python train.py --d_model=256 --n_kv_head=2 --norm="layernorm" --norm_place="pre" --parallel_block=true --optimizer="adam_atan2" --warmup_steps=586 --final_lr_fraction=0.05 --doc_mask=true
Each number is 128 + 24 x the weight over its row's rms, rounded and kept within 0 to 255. Layers, rows and columns count from 0. Numbers have three digits each. The size before them is the row's rms in percent of the matrix's.

# layer 15 MLP down (transposed), 768x256, rms 0.0705, rows 247-301, columns 128-255
103:133116127203133169129095163125118120117122080067125148104174089106112089124147134121130102132128127116159137109130110152090157122094122110088135125131102095140136143081149109182107116107145101122123121156112117134085161141123118135141118116167141136101156183167116075117150140153125135103117130126156187092142127095142141112157115150108156133144116145091147191121106154140153100129110
098:110149138112091182147088105137153060162108151114099151135117132174161130118130163138111096120141125087145170125125134101119135098168106133148073117132108121150138184119116099119157143125098125156141170149118124151082132131137142102117126145133088148116114147118093139112153139148133151142160094130113133166115118125137122171141180163140089146158099089048170110084101117095146123141158
091:133083114095122128134134132117101093080130167088143119097132098113123130123130176139138116123092107148147073117119109140107129069117132123147144114164156135105138128123138147101088169128083153171133130178090159158141147154133175133156123144143122082112181111130122119111106124114168124084152119100143071182136175152134100123136151117117111133120116144152136123142116137116153148098129
108:090098121121119135123136136073173155126138134136181153117143111163156134123130074149116075137149124181163121119128116158127129148158122131130103119140150131111144133084121113145116107187104130160148137149113111141154126106131117089162150156073112127141143106144099188168110146151128112094147139132168122119162139157155086104103183141138115139127110153123141080161127139109122095088091
090:170119114118143116075073118128096169154123142102115102133154107095193127095138156143124135154127119159171094133132130121117130119159147166132147100170099114142098117146105134107144134062123137126124132124110170119132143152066096137126162111120105131157167110115125120141146093097130082164114135113135120131152143126113129141081108147155104086143128152178157121103137123109140150064176
092:086105115175104162129164147146146105126133110112103111103154126097090145126140152138098159138095154102090163134124095146142149070179148108107121111101132179149160103145097117164127075167162114131096075130119123159139141144146122136126127096142158130148125172132139116087132156169116154136152103110110157149109161118146081141094116173181122130142063138131161125112142143131160151109102
089:124130134105137121169135136123105095113110118153122147109074111130112138108120104126145128132160146146129110139120137156160154115122186109084123140118084133091147142140161142141130154137121107138186118115102112146127170094111167128111135147116105139149111121120116134130108116149174156107120172155120106126102154167095135123167097140145163142160176151144116156154131132129117124126155
109:145162132129111102048182133123148141106147144127092081137124147151131110146107155126130124161067068117128102163135117158115110116065159124136099111108128131108123086121140151090155104121103171143141126117143166139110144118132132130076158111094117114170136081146116076125183135096125117083094136106103130118112118147126154115143120135096083147145183143098149148136101126123147148143135
098:112120109123132082072138135137136136132089135179178190136140169101155143121133169107096101169120106122131078105125118125145104122141106121127148140130113113184162146129148104169140118069113133127144109106148148162125114148128116165108113165097170118131139138094151119129141127123157165138106185120099158099136097085119165122125141123127163124115120118130133132121155157098111138153155
093:141142136126106108129170129137123113141109151151101165145145051120144137128185168095126114117141129074130111148094135135140140096144086179159095106143117078148119128080135124136154136142169119104117134133110081159140151156126087096166105113113129121171122107140119105144160137172112115120118114118121127125146110092104139154098175121118128158184130172114118103085107109159124137154141
098:087158152104159148104154170102134138108103107122132120148129114140144129194121136144114089081095159133095123135093121113178101100150134140133161132104138136129142108160106159126084118078134152132115132135131132108099157144104097121126103132106111140126139126108120133165121122116130161139116125102130130189169096115120113177139110109156082133153121136145164101122131148126106152097169
104:136091167136129145170125154131115067100145168144141168186142160116106107109155123099133075118096133156139145114117178111136121157131128111143157090174122105136139099115107099098067140194111138132105100140143129135151079122138110142129099162135130095097097114125135167156150117093122142116075109126126138144183106128147137106101130114122121114127129130162105084085124125163121142140109
100:108136122140073150129147101118137164114151145103158139145130104126178122122110163126137126142125141108168141116070132148126110110154072157141132102136104090124059126149136127119105124104104142130142103140084144152191122124114138164121127143080120175073111171074120135132137126112142109101119126144131145156106129137082136143195115119109139113174128127109155169096110119143112124132124
097:108134116079159076107083133136126121114153162119108139148146086110137128144093115160135100123125130113103161096115110154132091127122134118131140102146141157133138122148116092114159185123149090141110101081157156154117094147092101115153093207134110114123145135151176133134108098158100096148114109092134098144102127166125166119094129120162145116115163132139127088121117155140145120112143
105:189136101143145109177119184107132137149089143101118152158137101114107181129146119110143142121180140143175147133068100113130093165175092127115105117116158124118159149105074168116124076133097141131119155150154121153125135140127125108102155115115124114189094149123148162160159162167113110155164124131174087133123134120134124155123087144143128144136157138134121093130128095147137109129118
104:127133100120089145120099166145136114113119104097110126156148155120142156136095159132133102142173115128105077143099137114109151112157146129144164143119119149125104124151122079144127118082084155135125107154127110093129081145163166107125138098138089127111152084185140103143106136116134157142122112150180111081126146135126099141176093129136136134169103151050103134122117121099124133123127
115:126185161102123129144127129149081150130104120151109122102146134124114157145140123114158143150139149145090111156138110125091059108115150173067169157126115115121149115156083120143119137139155116114140161128129131125113142163103111136083115136115135133136119132125149123093137110109164156143120128113103111128127115172079117092145129107134110156127126180179120089110140132104158109117151
091:172126134121157118097124130075140146115130133136166122128133186124115177110143150103131150139165117146157134146140131142120091091134126134140177088125131113145112102126126174178092113128125139106160121113139113120139139181137135114126098130153138102128137146078117128128131140120130122144116110166159152132095159134111108160116132083150134163145114111159138139126129113121144126137113
097:112144129136132134067101136116157080167144159105109136106131106138105118125142112144119142066105107110123128134188096133144110113145163075091142165123107110086137096150108121136123134147138183119094123133136114131142157106134148137114098145139096151188147105120114106115141144121148126136129104130124093154132073165131122094112087155102134139163123133141147168125151130125130113112144
108:149117186142143099102151146113097126144117133151105109117098141138093176129138131117079136126137137178092087153145130139081149126089134120113105163109088126132095128164103089135118101175117111085153122143150150150115113122142155110122115124163137120094114118140112121156120092144099109136168112123141134120125126087098113141151099171158143140110135095107140117121102154125180171134142
112:142078165104144152120159080115161141101131166147148133117131128148143145130108119124155101105117097125124112116130124132163124114159133146158120152167140167149142121069136131128146144096071105083106110143105116136146129122179101147169104126142102134164123106138139114161105124117124094112129067129149120157127168156151127112122119155144121149176147122170138154114104154128095128166102
100:121144149127131123129150115146172097131107148157127142130118110132128138138138124124132112104125101133098100114166141125122089113081154066151134157139108086135115142118124043149147156158151106129130091110085103179139116102119139108123126122139137095115086117141139182128122149161063100134152126126122150138169105127135100105170113144125143120122150100159127147119140117127131132125132
098:142143124090139130148163117177136174113165115108147160126133145135128152135131133111145126125157104137172063138098153091122124122172131132180122113115121129128118072135125111121159140166103115139104103108141133154103099143130161159122126145153118109099163124130100168102064123126126130125153123104120173120088152141120100110152141098112102121125128133162098096157173126077136133131153
117:068095091051106110144116144146151152140123096121168106093152140143092148107127140189127119135112147100132128173074138145153081141118123170113093115136128149159120122115153114112152144134129118102111117117126141105163127126152170100101153137128103145141154100117156087171114119124157120113116146128142098139107144123138157085124139123134114116128127123088104118142082116160103130120131
102:146122096152125145115101084089105122111112166090121140113150108101094144144133088164140116138141170140128127165117143133166170120093144139098149101148137093134126097105103087150107106111104106115147099117101180132165137157097121135141162125137143109152161149120139133129145134159137144160130090075167137123113075095124146134150105181138199125120165138131156158124132087150148133104131
112:118158139097131122113126125074131165132114112137131082105146114121134118116116145130132120100154143148194143138161143142094149083131134166076139165130094062132138134136111120126111112106150139145125104139109127159159131099173129144127117138149124134131124161133136093108124088078143135141081132148152098122114111123076139125157158074116170137130149117123093177117156148104102136123140
111:117130149146158153117112121105160118159169107135140153151113076142131122113138150126142081147127080128174112127102105125112056118098127116160157137138118142123103139124123103141124206120155110153146107118127135130106068139078112116145106093143189093127131124151175112183114120102165132102104086138128111084133150161155114157097108113176097111130110152115128147128139123117170135134130
092:136155195071109084111131149128121107138115140133105077138141084102086153157135126125121155119090135101181098138148131124129138172130100144113138117144142154145108139107130086132091184139137163123129132094130160139181106150142160116155107161142172132092179151149144151127142099154086077099146102132125165131121123102112119075116081120139121135115127145127151137132152113122135130093114
129:108143151142116126108138122064136096130133163145142110145114146127110127104138122144089147095096150162090139110099117135104069124128148131132134123106122115153109111141131149127117116183126141072139134195182115106132138103115155128144100193101160108103135143107164123147146137120166125096147138106165181134124093129172131097121125139114089114092117105118165127105109164130155110105125
100:128086159109132185087156082131096141118187111131111146162145146134121115175147117107095128185118121134097125133124091089104188125165137117122127122158150151104152131114180113111101160086108126186116137166098130181154131154158138130126157153120097105108086161135108145069118127134150114107117163153138104127132112145128087126121134149120084148118133110130151128139144119133106130126161
100:090152123119144152109149073128120148129149153178135146125120137102137120106104125151151116137130164113122117117152138104102132125156136063150123188087115130138113106076110101161139118147121130151170108136140126112134136096168141142126114159080175126094126101112160146112137180071093111116145134155132121119154103127178116091127172145106143135135145113119121124161137081120132121117137
103:145139145110119090109082109130168093127141098107112116133119142092164123113119109096135103163087140144117151157100137111117166162132120146174132154119193153133106108144116148145142120147117138135151111143132145101155089141125114142160110158166094088140150138137136147103153141184150145142149086148104148145142172119134143092102132115127152153151104119158143138152084150117127116132157
097:113115109127115103152132162123106090139129114150151117172170120122119102111116101150125150114117120125092114116168140128160157160096089104112093091122131126175146109138084113137140130120117116173092141127164084114142112111150143115141192123110128128136147112112117108139146144143103159146137131121110153144150125157163118127107113109106093092131112146132106116102094135175152090145159
093:095170089110101137124112142143122128146089145113111098135119127121147173100155150095128156106117102127142102134124157122146084116143119156100128110113119118113129142113131156132124100137133111150135089128107148155155130182146109147136122096118130116145145099074164126163142102150094120177133138145107168098150093146133158149174124154103137124098140144131166140102131089123134117096139
095:135114126130111118112157130143118103136117123102137115080140165165119146151138067171130152114097111166141154162126165135127116126110135171061169157125113143148147070178150071168166129107140103115129107109157102110157096095119149169139146116149156120133113147128161115126115099124120166167124133132142195120081100110097114126138150090117135118100127108109141164108121120163145117138132
092:127120124098138128082139159143142145108142087147145113150147124128141119119146134104113127137126131127152122127107138170123117176097144141084099090153105136105115094141057135099138083116098094127116172098173116140127119135055101106133119102135165103083134147146138171131154127119119118146070145110126110127117119095136120173108082116134129142130100156108127105110136161151167122126136
094:156146125157077121135143106129116161144174154146129129104180136139131159135147163124120128142076150142152127153146147095129146103149083114081144136088132115062128102116110102117119132116145082142096105131144142148159136129163132141149096126160164114131122138124161129180146133078192156103108141107155171144137155118123125131120131115136125087108099108141133109115111127140144121129181
096:137136126103111159133147098150137198116114115094151080120122094115127125096146117119206133109135127131111127124104112136139139163107160169116108099110142129126100103150116169105126080187130152073163139118095147105102144141113132074115141070112081149122124149092130095096155139155140104095111074137128146145130119143149128132146077092132128119139073104164128134124138139137110145152099
104:158092137113182147120127133137148164154134107132092146172150094164094130165113148127075159131145123088109123146121135122129107152145172145143095086149125119138136125105091080136133136130105163139126104118107106138090100124121155127157078134112157164089106141118165108140094114117112091133120107091104143153168105129105126120143144149121125146122136131134134136150142157121109152141132
092:144144115127154133145121117140121128126145164135100080107108150163144123107108149185126118116112133144085132125088099120104131110162094127132122110132131134173159143120167124129128077162113109106091151123102113124086168111149172098138176142088150133173112168136136162097107099114111129142132114132150158120097121115129110115131127109115073133163118143157125123105118156115119093145157
097:139136148159120111164131063086127137115151151147116143148154118133119149042118116129161158138146066111085128111114084108114099094126133131154166127149112134169163107124142134171086128155152114098150077110114113135139100195137125149129119130159139126166114196122153119093146109130118114135105116148134137126138133106105098126137149101115109136146108139160101144143135135122113149147149
094:142111138156109123116088126094201111130130111134102101116128104123128165181085116117065122125117087106138130083088117126119108090109142127126084132138096147097176168114143108114157125126111102132160100146168123135148075131131115100149098163164121136103113161107137153165129137137111124134128118133143159110145093082088192140177134124186109098112142124129164149115100159110144097151142
095:114106136101109187148143143124083133091158104099160080097129141169113075143125121136167134131119122126124122150120130127112116153169106133105124112116131138155120120144127114143092092133086133137116120126144164148135122150101118126140101146102093116114153133127087174133161135152135168145124164128121127095141114133139103155140094118132144148131125153127161179130091121102115111161126
108:137132131141154111184152095135171117124143143137116104174125101142175167105085161103083128096101113109081136097121119110137133140126103105117100135157124101131116149136123119136116115126128167138143161104147139122107146160175119142083096132153133092116067123128062171134138105111098129133089101105140129131109136127081126127149113105117115111106090161177142114133137126148158100127138
096:152076121094141095101110121134120139126108133130129098122148127166092116149123142147141141117089175118129109110143147138137107144144134109108122122134130102134109124137098126084123110179133118110167085167140119135154157144124156165121089119121137070109113106107130157134123140127123160142153140090128144152153090153098144104140075171170158119069108174124106151127086070141123149114117
105:148144120139163140175154106124108097104181186128122162182086101099111145136149133101123111128139134097135107118148094103157097109115182147129166116145152149120134121101165149119130162102144115131120139107148132178129129068075128119099098127161180101135176138126120111118146099108112124154106117148119148122203115154127120119111114122098151146142144156127128133139134122182138111149140
098:146139104124122121096152132128118097171111115133168110101134176139099139134111142128106149127116147109173145120111129135126124137112074100102168113145097136119120139135110098129093125097110152117175142187138125103152077108099130191095146154144136106133079102131144109104137083122143122123135132136135105103080166111078149148136157125171126098097142112129128139072143113089144107142137
087:106158123095095127180094134118121106139127139128114163158186119130143139146098137163104151157110108081129143083112135105138140104140120167148136096163130145111159124137114131135143110148083086124174152123089154116142146101137156165127138120101093128106109129153132107110139157085153134087094093158159165151149116169109148140126131095161120175138148111149143161108134187114137133116094
087:169107143089117180100138124146156143138118145178105170098124138134113125169182127118179127131152125125143103111105109128166160145178161153136126118175174142181127142120160104112103107203109151133142112115116135098168104141141114136118147108084132103147123131120137100130095166181108137138119117078112136168139146165132141101092147111133143117128117109133124093145153139102132113095059
097:115098145163107091083145121131109199127118108107159093136135130109074137123115131131129097117103115118115153142136125089123108117117120173135130157105096097098163108143149156119102119103132153102140136139134136149108099141177115095112059120135104149091089148136115141149141067126117107162097107109125158125130129115109129132079115148103127173125123136096141122098162095139128138107161
096:137128138162139116106127131138109121142116143165129109133136123122109109162148107115123098147157102165144124101103134099116152155070127114115129145150107090138126101102113164137117139153123134069146131163149094165166150124120126139174126100146146109140143072115153110144146156135148194143125112097123084143128130128122141096122151155131082079135118187156117116089140080156100066131134
103:116120088088113092122161135145093098133177140140181143093130119153124125117128151078155131129092150117137137113150150107101109124108111169145146130127092105121145126130142111121171110117106122126187122138138137134132153120190111115119131139136141122101142148152087136117129093128180132139117177154136193118137112128115096102138135108122163106145118127134131137154107127113125124177186
105:114119110122146106149120100146121100080140133103154142158108110099124168136168105115130152088131144147106127099138057149113145113134103161117163140149113128130074135072154161127139114102144130118163067195148138134147162130111167157108118115102108156136146162133165161153158118134139098152105083119133111167083118166127146118139135113126138128124127172130108119112139151097129118126112
110:138117091136114079098166102181113117112135119146118147107157136155135150109145110115168101136108124143107133127155145119077096164134123107106147086152135110155095116075198147131159094121131091117152129163087163113139090111144126111156132114152094118133098105134156142144118183124109138119138172162162100118139091113088176131147190151085148121084127143113124106140121141109178180134134
093:153135102097128105132120131118149161111141138134125108121128165119154148126122105121107142156132100080074136116130153159119130077165135181140136125121138160123114113129143134096157143126058107136125129114121142121149128131178160126150141124140114161127160140105140103104134150108142136132134109133160129163150096117082091114142175115116040127145137105121160165134120153119119133123121
# layer 15 MLP up, 768x256, rms 0.0678, rows 248-301, columns 128-255
098:127151140165114116106125091087092141139144135115140152122146080122132145133121122119133161141116098131148152176136138110132160106153094112100173129126162105146114134103150150113137127169135107137110108100154148068090106148158121133111114132133109158167095129122194075158138168161137105125150154141109113131118103070126105129120126125170053127090153165115077152191142084093119119107141
093:072138097122092127091116138109153134112116086175121092133114135141142095120137116130150119139149171105089157135146166106121106118131080118109115145088126118116105157099137108165144130121141117113140157143151091127131141095137127125115111098151103144148125119084097170099137140125143139129094138118150146080138113134140151173173128135125138146101127094117154096126117089179162165148096
102:133138131093094118151089148124134119098101145104159123071151130128162144128089127125087134184129167125124126172147146130114126129150110117099100123122153127125100115061153153096090135125189097109117191132153148113121138104166133123134092137130123182161078127145103129110168155120105138139191206121098158119154142182112113123125159174127133143121178130115115158130130109110115161118108
095:103128086100127131174111178142108083152124081156175129083155130136094079140145135106135163129115127128085130089155135108110097117105155129154029148127186084130107137126157178082128146117111141131157095152093126098099129148157125116124118145141091147131127139143078160114103090111160139134165096119121117115148146159147132161164145127096136154112090095136169125150136083136091113182136
094:135089166111116105150142129145113118121112115138151157137117102114124127166110107130141152154137089127129141154119130133119086115147112135156130100135117150143142177131161120090146126111125139105148153129107119138136114112157136110145119179122100142139072138147129115146089108082111094124118148132164114180139132088144118128110181098112093105113130089118107120144151146181130093113107
092:132117076103123071125102150135150095166157136086155133149143095112165137117143174146167116120137128141123128106132122112117117128089079154180134097107142120139131129131097114113142124116130117144115122156120159122144106123133103115152117139117103133107152103160094125129127150176162129123147094130140164172113118132118156132146105096104107160112073094098142152100110103134181086162092
098:108150127102100099133129139074151114150155143110103163110151130096105146126120120170064133152161087099121135126144166118088154140145144159115124110132124084123132115163147127122174135141109090130109094125101155111136138149150108143151156127137113109147132096134124088097140126136140119107142109135136101077134122122117135096118128071155142115155124141115158129155146147126124119122119
099:129105144136155141111114134096146123156141113159103133138143124096137136137075123136159160134141080083106115120120129123123132118104105159110096095111082138166134144129128145146161123121147109110098120118113135128110099106127136155130112124124143140162162120113136129161104124133153149101133148079118102125166104125126158131142177110151135138136146095120158098123119164123129121143147
097:159122114116105117155107123142132126119106138125133151121151102080150108107138172158126133108133107048135135105114124137117126113141076150107104095082129151144147112138106149098139148149156160180116118131102133096088114132135122129144124142105136124164142128132138127088167131090120168086147116146137109114152134088153186111120142176135120110114161101126104123133112118134109086094083
098:128151113099132075137134084100126122173102132093161150132154134148126149155103089080100126151173133121089119095119082090093112139105115145132117097151138154123119168165108102150150147128136112096127163136093142147144106109156076108187163134084161120123132138132130110130168115134122146144161129084120132134108127123130126156163101144115116126155089142124120148143115125135111124084125
101:105135117102122139106125114117127143151104143147119177150154116104121133138107114155113156108160121114142114124146188103121125115176104198128075141145113122129128135129123112152094098107139074130087122131141167109105123106162149109099088132124088100171117131130128093122097130129128072133190178139080124130119147169135089162115143128120131112149097142109122130107121122147128117079110
100:125144131088124142126125161114108118103123101144151128138120154093166136124124075118112081137121089137115168119144116118116087120130132107112146091109142138110133162158098155134111129118183099173101141136176133145103099126163122113146124130143095109165100133140149121095121161132094102191138103138148124091149132133116130102135103091117122157147153168133133096157159144096130110126095
098:154112096106150136123121100107114127077110102104136132097115173136147110110155145151143139118108134089098115162164153093151135115129150119139071084147134126122155178154124141159119123138137132115074100135075133125117114114136162151175169099131118122131069127173151100075137179115144122105102112169117144121150142092127115117153121151100098113117131157123125162099109126124113143127107
101:094120079137115097132142143123156146135123113135132189136156113109145131155112151120108138130104117148080135090106121130100107123137143116152117121139102116160131141102156101131115144121122142100117140174127186118107134109166130113149103113112137131130151144142106137114172091123142121127131097100175144135144126139137163116151162127142113165126130060110111133117138097089155093157113
096:125115102161083107099134114077092117126128096088152112116126148127126148119140125118137147095121085095098157144127144136104155069124111129099137085125129154152131117136177094131178068105198128179111166148116165129112132132164104121125086147135100134168110169104135098128122086119085100132125133156156154136103115133138114155126134125167066143126132116116144123112152173101137144128127
111:067146147101147115137121126136122125126131090140108120106132136140091162140121071192113159129156173111099143185105130149112116098149152128089186124119116098125150119141095132131102127129128094135125163134128146105130091139147114096111103187111128151139122159147138099087116119110157131109135153095119122115142105180114110108091162131164089161191138174130095116146126105157107131138146
098:147114144157131138138119127143104100078128106164106106087129132137177109105144122100107129089139121122147131139164160129122147157124131109185111115125119143096134109150097157105085128111101168142108123156103141127123094107134151111105074118138135099139105112100135146090106105129135136110137114078108140152128114109150145112123118143136110113130138133133098133132076122103210105148067
099:158095123065141075153109105130095127120122149134166097127137147119179103170120158152123118096182102111130134129141137116131143122124112176158135078110134114167102157123103102128150130083114129176140148148127135113067088144121146110152128102130133098105171141156102157141105133100142100129116139139152106093210141101109192143091190130166147108087125099115129157138124158114158135125116
106:139105136137113153180124115135161068126128143151145103111148141153082169131063137166115179122120130150102088141138159125110154142078100088139145115098144140125114123153098141156121136105143127148105111133114156110120166123164120147148163079107123131184143131154082145170112152131111148115136106135121127139154149118137122118127126126152108118114106148116162113145128148138145110134102
105:120096141103157105131125111091143111138099174126144133087167139155110152106167073135113103130147111129133169144102076126120153132147154146155074111116109141105112125110167140114126090123110114113097102163142170089147100126174123123131084109155095181164116129147137144161133098125128142152154124121105121110141127161149088166115112129138102088087122137136107137110101153124139116141101
105:111088139099180121165118122097115112130108148144116130111132166117111080118130127121142149128131130111113148118159143141146116078112084091137145160140132066129109148119128133144123126124122118132140141172140147133167102121142118077151082141166106110140117149153127154144136129138166163099114112122136137117116103185149127138122096124135126150130160109127144155189140118149165095096129
101:155140138082116107095121160147121110125121128146151111138152141121148131114092119129095126099168123127116117142164080131105152118142170128156129124119128150123164175160144143132130102133107121097135134136119155112132101112097135151134118101125141111135166108157111120119151130133139133117181186106146130136196095157137132102095120153128148121106191146104124094142104139118129135116094
106:130132094127145132119082148150109113148149143093150123103132108135135145125149133145095130112139119127125166156170142141132112097147079105111148120140163118117138119133112154143110092150138110124147078132113152059120127134129159115128107103170135128166106118122129077092110124107103144137113145129129102127156089071132159108143105172140080101129178163138171149140123131148139119177116
101:128141102112122085068132118141106138133132140139147106126123088118136130197116140142144135160202143115136160117117122165131139131100071138155115146107139148125144114148152158093111123138131135129132118128147122115109095078119109139145132083095086123157131107156145108171186089156135116129110148124147131114125131139179174130122150141137126150077108115126120141135154086122127120142096
104:112138126111113142118132096110108097133115133134167122141102136141155124123128103107128107116166099135149134083163088128131093104131087142135120117074173088097096148092110134127186103109206084125124101102126145128105131127147101168159123105165124158119128117154132116145180088112155117111128155124174153135121113124168178155137108070119160143084126104115131127142120153117152122170143
106:086097115109130098102086126108109097107083072150107110088150108116166165184133107143118138127113098120149082159114092149134132107092145122101134123118122129151110128128083106100142055065085072123126130145125109156096126113178148117143157141139124143116150093180139130149101111144126139158151087141154104130132120128119147116122196088133144121151130148112165160123169133133110135099115
098:136102094059144152098108168136110121124135118077181095100137128106151141106091150121076145129137177123106119109170089124121159153128129124117107135125150136081178114122091153110124112130140117128109170144143120125093091102117147161137105095148128114143133103111106144099115130136132142162138162114138101098133135180147144145113150141129120140074131084116095131122110153114155112146116
109:115094109123160093130123143084105095134091094159140148103110130163133082098093114119100126122129128119085158171135141081126124111128090155146101102168145095164120135086145133121105121174134111118094103155137122104127109122135144146141065143123121106135136152127150133157119131154152123111112151095096133103127083113162143127145155069124113142146107142135170140136143125138160147196098
102:075138119104169115123116079105109145098156107150125120134141125114117134112130096107144130083176130118146089153147107124137115130140125132128137146117105100110119137113110117111093125115147133145140150166109129135109139168130132123144106119138144144159124145187179133155118083156102109165130113138110119111209156181164164110133140150132133118088156110125156093108103083184159174125091
101:113094122119143114134135106117170175157148116125115093135127149127101161097118115082128130131169104108102114110111148142157112084164135154124116125134137138151126116097106138066128096122146130132124104146100128130137154115122164141135120137137092153152166185135145127142139138117133130119162117174090116124138109126146092136180114124159122142147128112121139153097106107139119098123165
101:147134152124138137121114162121125106108099142120138130116117133173159156155188123150130164157129115086142157140088127117091134109121110159128129072144139136086161177116161159094109101111179095163139146151116123155137115144145121151118126161108124111127126113120152163110149175111154114141111111124094158129159136132121101147110107100161119165168145070064120112108114098143100120132078
098:146138100124147088106174123096098110117126139126109110130098094140090084156132109122116093140112122109160131161107082137148141137109144168115124118134153087118128163103129157095167126122133123110122139117110120129104095140127106125152152092113137131117152095148132131112128093142139177104111102112165127128104088148157136113130165107147109111122128061118123132118115160127129134143129
094:110118056122145129131102114114103101157102130149141163080147144113096106101125120151107189126150176139131127107125119161121166141126138092162103127117167164124126108130144118103114107115133119157114138131143158113154147124131125128149095146111108142128141131125122120117141126143210126108098082134131118089129114114138152132150123150144097152164152132106189095110131146143125129129146
101:100143119098157104083110112135117136065146152109183157133132139099127091134136104109137133125200169141114142122189103137160160118090114135131131133117124133103140102140136152104150138103129138125134125132155117107122121107135106105153099105096119102162149077150121103124162105152133137139093129120120104145141146148171107149122107140135134147097123116100131117099137121129071155147110
099:161130136143105103081139100173100115124100120106120128093131160142160155137116120172105151165156116100159103137151113126098173085116162163101147124102162141094174129143121105135115151120139167149113097144114173119102133130148134136167114132120105129184109064124149099099156126146100160145123172099133130112102161160138102129151127127129108107123158142124117141150149168117103151100137
099:118135120160124137083107119105130096073077122109194122151151108103128110164112109121125125119186144122101145153139150139133171110094132131115119162096116144132180142180168149112100150143115126138109136147116120101070128108121151087103113090096153125132126096164139108113133130166140134124171104138144172089151124145129103168139115139132132143114115100114093169136105115105141112165127
096:101143149100110097119095115099066115113130131136153173096130136135098116107094123098151154144160146097116110124143153137148135144127124106147099102128114171145147083133130125148156132166139138119107131167124159127161101152162093147156157171191152123172108091175120129158163078162100113107142116143101131133143089126131126107099113120130095169122176115118167135092143088134117126111104
102:109160112094148132141147130130096103143166147136100156138129147161091110152137117167115133163152112116097129095135118128125113112180132132150123115088113109179112164121123127115101118120149116144076149155146135116155097123132136141112116110145105158145128136145155104111144099108147105106178132151199101092095122093148158150115087144133100128178093156116154150115116110165114151127143
099:116121118122105126143127161118138134163124123173151089108152117120132106109144126142130101125159136131125127118096163073099140156074108112113100111090143086095110182145099147113137113108112113083098205150138152136141104107145134052113110146163084146134157164148130107154113084138129172146109149091168143107171115128139155149112133133095167141087120120127158124113101110115168105134126
096:141097116111134129123115144167138153141109098087151115165159145066107138102091132154085120113145099077135137147139134107153174124203109130088114101102111139183119170108141145117131128103146127133119140164113163089106165155151121123096113134105099082129126089149100107127098135157126136129149135101162098069109150145155098112081128148153107152131132135122130120139144148119137100143125
095:170135115066123110123135175149128149163125090130144132099119087092141079139133141137132133126133074113169100156173153164107122118128126115091169136114107093169113140145137179082147125117152127134133107167146089129119141140125121129116119145107107099136117147159106094115113089126134142148152134073159127134120167155121122134149149172135133170121080137078141159158109123103084093144102
103:141106128123118182104126099131147122107101075155127158131128133132117117137143109121113132120150120083096126160163146097125101139186105132125136097095093122085146140164122145136135128098131091142127120144051176136109134123196138095150130081107125107133145122122162110157147107070160146143132123133118118125166097097128135130133179166120147116114140123129142117113140098135141113162099
105:113147147165090116118130129153108121088071107129137159085162137108145143142108106137154135110100109117101147121107131103103162139130111138100117114135133120068170206120151124131097126122132142103072140125108130109102123140175126121109116119098102142195128143132113081115125107079090160128158114110157134081178138136120125142142132117142128121137151145117175091121127175110125149137137
100:145145087106134114107122134152165118109130118150154117123132078107167112112140109090143107097162148135135115139123135134098154112110110186135126152121158104082151147169164113115095139113131087116118198066131110100157117100129114181123110075169109157101156137153174118113156108089123120154153142122182145120112110163164157149135106138086110118146132105098105150152119139101112109152077
107:123158119068151139119138122116091095137136114130120097162141089123120155147104138153124167143171123113118143088125109103099115082143117150123143128091097156142099164127133148141128147095130121141130180160125128141076124103126136163170102154147122101140109155169130113118170085114105117109156169123109135168133124156150149186157142102163117109133142137107190137139128133158113112132107
097:140116092094104124140095147158091140111119132132168160114140126126153140146109124132095134120134143153127138163150140115126129115157135141149120115126087129082100146128165165083100162149139117141105129106121150082139129165120138145172103119119146158143124162153152094159147128092146142149093083126120144075144041120154134087108146152123110166159143119118134133147163100088161088133109
091:085130119116136112083106146155104082147099083126156101126101115072116106137139141092160133099156164150096108175166116170122144162127132120098112136068121093122130103139136141129118128106173131132109107146147109116128152138116119130148121136182127144152146085130100123136129108161086123151125115123111086103124132097127127098142105130116136103106111146101127121139144087138106157124127
095:122140104107163059157120183104078118062101147118129110145177116131122092153117097153103144111162162084116158133179081109135113117169136115140134114075129111139100105101113161136109107160179136172120173114149144124119119129083152120108147135107131129156143137158106145140129105127121154108105142130156106116135103168169126125149164110128153125137134112105093097112115132137096100136113
100:121123119122117110090097109105176116141134127083129139147126092120125132116053101114164174167161131100141128110140104155098177112165095178138133126115167129138118145127130128128160102128119115127102138119084163085133158136124120138105145150127132116130127102135109115152164145159130138085135147092116096139145092147126115142149124143104083126175103084122134178121130149147146089122127
096:123125035129134142115107102152071144103086139156104142124128110145141080100108109120129150138138179134119141126135143083129120127149161101127123131149114090118138135103115151105146129151108122126140146149132126144101074097133108098169123109118151148108155134146141148128160177146140154152135101071163108143131114141147171095115148128124138115108149127129160149124099112143121094194113
100:169148071151104119084096189149126140121132080096140110150166131089167141127130102133162110097138112120120110110188136122116121137123123153097126106100109118087125166116103144088122103088145112124115136152152127136104119133114155113126119137107148162131107130151161109140124092175111117148135136113102174127172144125118129156096123090115145139127100118088172158094111158126143136146112
103:196111140115151131131116131128103107128118150098159116091136125117101161107127114151130137110115107098061155124179101072079147119144114114124088091112131126103123147091131155114137148143096082154136128130135136094126089085177119158158168147135134132136104135132160125115121112147095157147166152118105163141156178147144168126167160173133112110138148127086113085149122110157180131147144
104:155134124146133156160097096121169087109115138134155120140116179105149119135089117182091149127145095094103140132168113112132105115152112118119083137142153108113134137115181160131162085158129104164136123148119168138106127131155119084110111149108136165134073123126105118100188138125109136073117143164112151128164139136151136141128097119185107124083163119137119126129128126160130107189092
092:151101117135145112137159159131135144117097150084083123131128108125096131150161121156143157180153120101130146113133119100147135077111154146142070113142096082146110132125105130127109137134153116136112164155096116114149128159120126145092127189191142173113103147144118113142126100100119151132137075120124101082101140126176129100108127128181135121141096103118146108155116124129089141142105